{"head_dim": 64, "activation": "gelu", "positions": "rope", "rope_base": 10000.0, "rope_fraction": 0.75, "qk_norm": false, "tie_embeddings": true, "init": "normal", "init_std_qkv": 0.0517, "optimizer": "soap_variant", "decay_fraction": 1.0, "final_lr_fraction": 0.0, "seq_len": 256, "train_tokens": 116500000}
Each number is 500 + 25 x the weight over the matrix's rms, rounded and kept within 0 to 999. Layers, rows and columns count from 0. Numbers have three digits each.

# layer 2 attention output (transposed), 128x128, rms 0.0643, rows 17-42, columns 0-127
528508506545557489474519506509488515520502516520526465490519526446477492510488473469464485471477483455485550474501485477445506477454458428471513524538453534544473472539486515479497445474521521497456493519469491508513505512480511512468544480499497488508539534486532532482494486482451497540525529477503536489467511529440521525518479484480496482540449510493545493472534520491531535511497
520523549523521537534501519539512497491520492526496490498517490471497479529506497496501470505531497495477488505497475529463512515498559525507505571472515522482470499476523497518562489487500529535525464487454454521446504481500478474527457473484531541470505527419466514523531502529522499487480519498463514527506499491527511519512482483509519500508454458510537502457519466502484490469482
461492534520485485512563514483551510501525448476491474460513501497514452544490485518479517492479447476510485489522502464480498483518470481556507458524487498471505559419483482474475501513523519511471476489528499533499501491490479511575474495529475500455456503524449532442494454493510568529543523514459523501477488511518472482527474436517503492501545507484499473520501516494483532546487
512495553545557502509512494483473480552466465524486491515508448497538497493495468493519546552500488483483514541475487477489535477495493418502496502507535503478446540486491537529467516550507495519493506482487480490504513445519508497449480487490546571567480464487537524487537511497486542489532528489560502462481497496497492487525494517506520446488473578539485448439494471477530488509496
514487511540450459499484455487510509545505527451519500502514533539459526486493507510516470561472521457417493523515511520542530510480500487530534493522471502444471505480478525517573463507490482460498517470480525485516528503525578450485519487501544479494494488477503518544490459477507463535517502515509464518569505533523476476502526551514481524461472486489499562499486465522496544460464
475509562449531486528488500475551526517493483493485458544543522509514551457527510474498513481517524511437518481508422510494485537513507545500481438490503439523500559579523490509512499497505466507498510522498516503501514520533515552533502539475481464488471421543537526469508488456552546482456466485499499510509490446528467467445492535492492482537516507529478507488496490551511468462540
554488554497549495449495555463470522537480519476483456526513485443518531505495452500528477473461492472524475516491483484462494504578522478497459537502520502497487514499485534513556481468507442474488500496534506466483529465444501515501549488507519490561539525494484457582527502505472451537515487471470548506473481511519484506556498502501491511501524479468542518518508558463452486517525
483465485509440469472489542481510477505512465472471486499440496510511514540506490503512527531524498519535468520575488543464520461472471508527555552537475465513546479481543475549451484510477472546509540542542486520485485506519423535504479496470510557496543508501531461495492480528534521483505488552538460492470488496492478495480486472470474495508509489513507490515503498492495498480538
542482501512445552512533491542507480487515472515511561461491502511481510466535489535548482549486523518466531507541500507489513528526534501501491494500430432473532473510497501521516524494522513468484472558482482485482507520552549528511463482494540471496548567507463455484510515462545495472484523525486464520508487525484535459486507456461492532483535526522514519438544513507434499525478
498514530478492505496509490469529504490511501470522464527484474519483516539534554529487406502511533506460519503506510486456493504496482475545519510497502506467507492463460529518486481477512497554555490490487513481495430536473512507481502503500512511514509462469522453517543511543529520514521500524511438493509489492460470467458511466461487469456482539431494470482500516507516496493501
501478478499527504523515479505481518474500479494471496447493470506518505500491531477463482533500505490488515513511497502553512508498549505534466525510510539485443518450499460508492449518530562468524518483466520469504488522521535520528479528523475525550499489492510509476550517499515491507496506452498488480437457530519505472511496495536551543487524515539532475480507528498510485456479
533527497527478488519487501512507482393498487504529496518524583486526525499499530502515473461480518512516551525514507469538462428507539467494494452461508534470545528421502476483508504489556501486490501469532468486504505571535497445477506492530493493472493432493529527531525499488502509485491484514481515494515514477523533499532495494518508474469495532506472497464500499510477470515490
523482502489497530451517519514513543522510548478506479480531495501489478502505497547508544462478468479496532529464464527513527483517501498439530509459512470492489518535505502535490479526488551511514481521496542547522489486512478518504483502501489521474500526476472520534516497490511512489495493450489541496542485471502488478485509504482477473472478497508525493471441503501483468480474
486502537502490493474458503487507483525504489508535490502510486551469528502489502453457497512512489508495517505544485475457517496487492487535449563511534510505496535474507503517518508481493480543495482564477497507499466510531493489531480472561512487478481526471470525486524492490519447452509539486567505497508511481504549448498482507512493491516494529496516495488505529497515484501539
465534462478499476514467477521534511488548481524468529506516473516499477512488505504494485518502477484497541459509501494505500438470471470505447485506512587479512490474503528537461469458468518505495470524492506531512491502541484482537503439524472548530512541514505529521464470487530491513490525489513465497512495497506502522458518515503476519481476512507490497534531521515496519495572
505485528476557466524489465496499486475474485495497492488512505557525483491502479509482469449491477507504502512481463533473514554505468508520467523490520475494527538485499468540507524473510468480493545561467504462502472523553479520523526523542453471562507511530479537501545485535455491480526529530496486491450527512469514541519439460502523516494530491471498510524561472488494495473483
504507495497534557471506508549535509503497527520492509462505545501499471533553525525571502452462489514460517541494520508531481485494444512459469553484503498512492461496485513492491498510473525510504505455462473542487509489513461532467512502489513580461511475487484562521515522508465443465531462461513525495505507472506489513479469526477499504560489538527536472510502479498510505494532
510430502495572465471484531506480511447549484463498527530463582512494514431532504483507545501496501523524496547511456462464545482505518555511429523445511534445467488527569540478502490492476496509513496515479465515497517459475473472498510513496488522524454486492490497478549522489498506488473501469497514446491474476519516489508559505506555502536530438513491511505500504490491556499487
497490511486506538468499523559489524540526462493508474477504508498489425522488483488491480510472483534547498493493477462512542478441497499464518544501511509511568499526536570460534552549493453554466488512503515529489451558486512549487516502510513512506459544512480478497508508549490490497504488447506507457503485470536513491510516523485473514486505554473500453495451566522465486524522
550497486507490472515514533532551528454502499475513555466484498476481505470457476523482510528479487456505473469517511487449508508488440481536503457489515507477561520499493543508483500552503490484442505527509469501498539512502550499476524462492486495510489486449476504456503448465530568505465488503479505500481503509459506529487486498504527499533495509537517500542516491535515516550493
470511469518524520440472515502492538490518507514488535489543516459533509531528479478509503516461536493500456522518547534567490477470431485450519472486487492514543423543538527501466480486521522459510491462500502549529480485540508503495511522524471506529543489522499487470486496514504497543551461524434478512482500516495533542514490476523519478475507481451539516531461514521480474467481
462553523532452508472507489467533575513521520495447505550502491491542495492463454537526493498504507484506515526505538510514502538495502501495491494545512495478550531538474540509509505501485513511506455509520489553496493518411482508506525496514512494497555534491456478526482470497461456522533528490435543507498471527475476497476498465454532515453537493484526495552508560504511469461531
515548464502463538491551523519495527502525486540516508447498510520489529439505541492521470553483434502545447497535522456549510498514518507457465508497484424518537491482456465466485498531476477525482476514496508496510499508480491514473507494485455464492512500482468484516552507469487488510483468515510517539543499500529517507451476455510511488567522473492522496438510520508496453517481
520520476456494505458510518492511514479500510490438524472559510486484526498488528495510442511511479535503477474558507427449495524522518528540543504578538469531500471471514468490537494507508507500494533498463522527462505422490544550471522482516503537516459433456449522469549465451529485493510486494535511499504528479489455560495478469510455473519491477462477532511516515566478528505517
503465512434513497483491480502468448481491513529502506504483528530500549513543479512505528519428496539456488525543495552473490483531520534467483493495478504557517527493517570457570490483511483521494447498560531483523481517510520511467470521508482517560458496472537439506478500508497520504492509461536494523507487440521544547460480509447477461489489499559550497492489485529540459518491
503474489477485519477510509512469493462516432551508506509525466498500481492536481514482491485470545522485534510526500529510510558525495515516508523518490486485486460495520520525488495471489521504507503506502494473535458510505491490514500495498537535473487543506510481493490464560474480486433462522550516508515484535484501487506506440523526498536488436482491510493532510489546507506502
# layer 2 attention value, 128x128, rms 0.0522, rows 18-42, columns 0-127
474485512508512510526480535483509530459530505532535496507454510512559506542489466536498494449557441492516520501515509466472481474542533529487514459521542515498497527502477536472544536507469431463527516485511459488529558484491519455490519475504498467509498533478491486471495486543475475526486493461504527493515515509517473498518506490477488464510513504474483539512502501488472491517506
505523504460539479497508525518532449490514515495496531465525472511511454527494467530559500543519519427452501510485502502450523516461533502528475490523501503489474522551436485459503514460503472493511515479528486490512485513495482526483525526539510520475508516454539537483515521512500448489509472514516492482501456510468489523455454465513523482485478559502526515458546543503502498514478
520467510532519505523462509527507509505489528502515448525523494495531549491460518507479490512483511437470486457529518538469484487472471523487466454499489471545572479526468529523508485548501516543485539489508487532478553507497510452485447466519529530535458530507475485492486528500500519517503484470554491508477464517453517461539486559471529543478502514508514457474482497432469479507499
506504438490496464476505453515495500456552500492528503476479523508507543504442517543523573525497457479449473504502451509539531523547481495495535468509469449530495514477479519521499490460518443502485537479448496517510507507548561503487491507440471504482447511507506505543478461512545515461510511497530416497462526478513496496486539521510520501536540473487453472558470514468552461498510
479517551449471495517475485509521534574459469497468531518567535504486535527465508460509444498489488495453471491479444483501490504498520511507518503498465529481484505488497464487519543491498567488483485525514509526491522486476499514545478485546505537523548451560510503484508465490527536466505464478528489583440508439514458466475521518567443517435487457534450553484483498467543476476481
548493512542506510549499509442526525493507546490481439467502521502456501503484484523483487514460502507472501548452490531496512438480536504489534464551501542496497518494514507516476509439517501566513512510477479486566515553498494505474481473433481449492520440476480511522486516462520515548504509489514510514492459541521519493495455521471466472531480444503473461546521498524474528476489
491525513480541515533517530472488503473504454524500495493537448454491500556490506526503465484536521498502471481555537525500462493495492519486509542459466483526504490434487511524548503534508489449476480524508524504507501544497517489541513486492477460534502523499504511490534531471476482443506503511499465462495438518493482500498500459493498487462470560522513495424487492491491500483511
507551470468504549474509476517463489498570454459508496481473537456528541478459533513532525509527473513511506438518444487496483485494536522530521435476525498520526475501526519532528510476507474515503475515481535482463494484463517478505563490545511445456504516469514481499507486517466475497537554518468477526483475503515480491451461469515473498497479481473500506492538533514551465511504
528466501482510515519532480519471508538506508528546507497533478495518540492507494491489495502498444474451524511524419466507482486504490476482527505489499488538500509510504550493527527499541484484469467502496459507509475536493475503534471460510502507557438520495514533493509488508551479455486472446481475472495519541548480518449461494523510543494499475485486468526557507533518520503500
492477520501532467474506465541498498479476498519512523530501451524534516500528485514508516554521519483518509508516520489481521460499479489528536502509543520516530498503536507482527512534515478513519493526517497454532445499516518473502510505517494495499472502495509479512528469510531496506495485474485515508505478488481532519462443523489501493521506444503485525476464498455496448474492
566445508477471452462508455509458517507523462507494510567482522437521462463520531493491527537474445525504511526459489488499509481487512496515446504501487511469491495565499489511480479463490501490509449482521487448502457507533486496483517548578488512502495515474512508537531551530496486514492498450511503473518517449533512522528477514534530465523504492483526456533499532485513487488544
444482439502506502546507578459538534482496473500502507526490523494535533503502541526502477516496494491521532504471532506475450464485507512473508505519529524507484514472482530491498507510565537500503550503510472512526508501503473475514501479492527552437494484481487509513491452492512466511477538520511486509536524498531482470476483490494502519437505501482493484482463466464509490524503
460468547449495514544503501502491494497528466474520462497533461508509548491531521513498504498534447471502519477547463488519490472474495544458502510495523473464501523488511470449543521513508481512475547521494507501536479492498487541483473494545558498523497467493488501535506501494514526492502486501511471515484446551511517519513483505475465446509525481468492501512505467481490484543510
497514493476507478483517498518502441442500515436498502507533465509457479488556529546475516518529492445542530494546505520499486513563517495479499556448506501499500468516526479517494531532464499506476529511485507490487452517471484486489513505518491565541475518509492501512501517519541477472471517494510507486480478458468507489516549504498488478531505498500466495494509490508506527535499
485495530492508496474499489480486540493524494468476483473518454527487514475506490544512535514510526535484495521510496528462521503489527569501474499469563510522512557508465487463485451495514517488527502536486530469500487467510520510490447470529497501548505506543521482504531474484535471537494482489488504540502463505524526518478469526522421482532509519478492551541509480534509506467491
488479532501497499563467549508551490531482467486515460529442515468494470547477464529502491464480463520542477466491568460528460484531517504471457486508509497488520529498513512501481516555529463527529517491554480504466515504516472418503496477481529545492467483478514525484508472501521499529475503530522495462545548463516481519535514477534512497514468513503538542519471451494474520492507
509511489516475467551514466461546544451498528521509536556512505500501553469518446477514474432494519530517509499480486449520564446487519608512502480513471529474496522493515497476505475547457508571507489468496545527499510537478480469487490531484500517470514522535419561478527532493505504514544499512516509533532504463485549478494504527474470443496548438464490504487408502506490502496533
486483500528508483538471549540534481527528498478480483526498497516515475465506490510472477540478477493533502485504460484504521483514479523463509524520548497508478533466471492506502547542536568495495480473523448515528502485498471496495480510490536455498490494469476561499489534496500522518517541576543466468503517494478486530474511519485543436434482493546532461471534473500497522527446
537492526479545450469515505498491513449512530444512513524507528492511500456491522525517486469558555497485511542516534483460480511511482526502478466520480511479509476500484435500527533484492519478502490497464523533493513511523484485516506518473495573517508510467547516460505502488458483509539483523467444550480472459483522466483508477463516484493489526517577477493533488475499518507475
447524501540521540503492517477475449512515484530494508501473527547486466505505515517477458551504501558509519504479547518439458507491522463497468538453469512530491469490518504557457503487495519526455445481510461502478487514536486443447574481503480474511483515532545496499509466455548521500496503551453515490557540468490492458459533525495500483535515498557496495472442482500511531502516
492506490522564551484495500473515456494481510528491490476489501463447445477517480494511488509489524486472525528448494459485471505513522472456527527518534539543480533543504455504494487459517478519512467564483499564541492532475475489457530518467511504530534483466521537533511504475496448559511520500462502493469535518472450444467527517507458508520521522522484514476518493486488503531489
453472492491498495520481495488500485530545483525497501508460534485506505483538521468540474512493520557451527496550529500525491489519493532485480459563458517450522497509503507522500524524493470482461483536537551449513502520457514477475492543523481493482531447435518472496506521488491497503490502541467485526514499506518480537480517456496527511480538521508499482488542511497518449466439
468508539516480489474517491534462460583518499520549443514530524519502456493499497559545445481544505493482478505511523438545519500545504492469496480541475536469531496523480449511523524475475534514477588491481493487491474550522480499526501483532441455474450487479476497514547491458479479508502463525500474513488527474517442533501489503479478472477517537519521499486521496521472480488478
482461507527429479488522502478519521529505460500468497502493500492462512480495510467485474472495539507523514481508496561490557498493507523517490469514479455464513456470518490523573558487521541487479482518534486477510512517529491492519532462503522493578501491539465555469529451521497533477443525495517494473494491501556512485458539542467444489467474467501497489541459534506532438469570
522469504506480546475497486487486477456523498499502505445528509515467506569527486454504488451483508518496500509499483487486488513491482507477506562461489501469531503452485510497536510549495520537509527466497501481513570517507469471510533482534527457495491518510505491513554507499502495550467504504449512488514509490528523507496470451508510495498506513468486523513504489533520470482521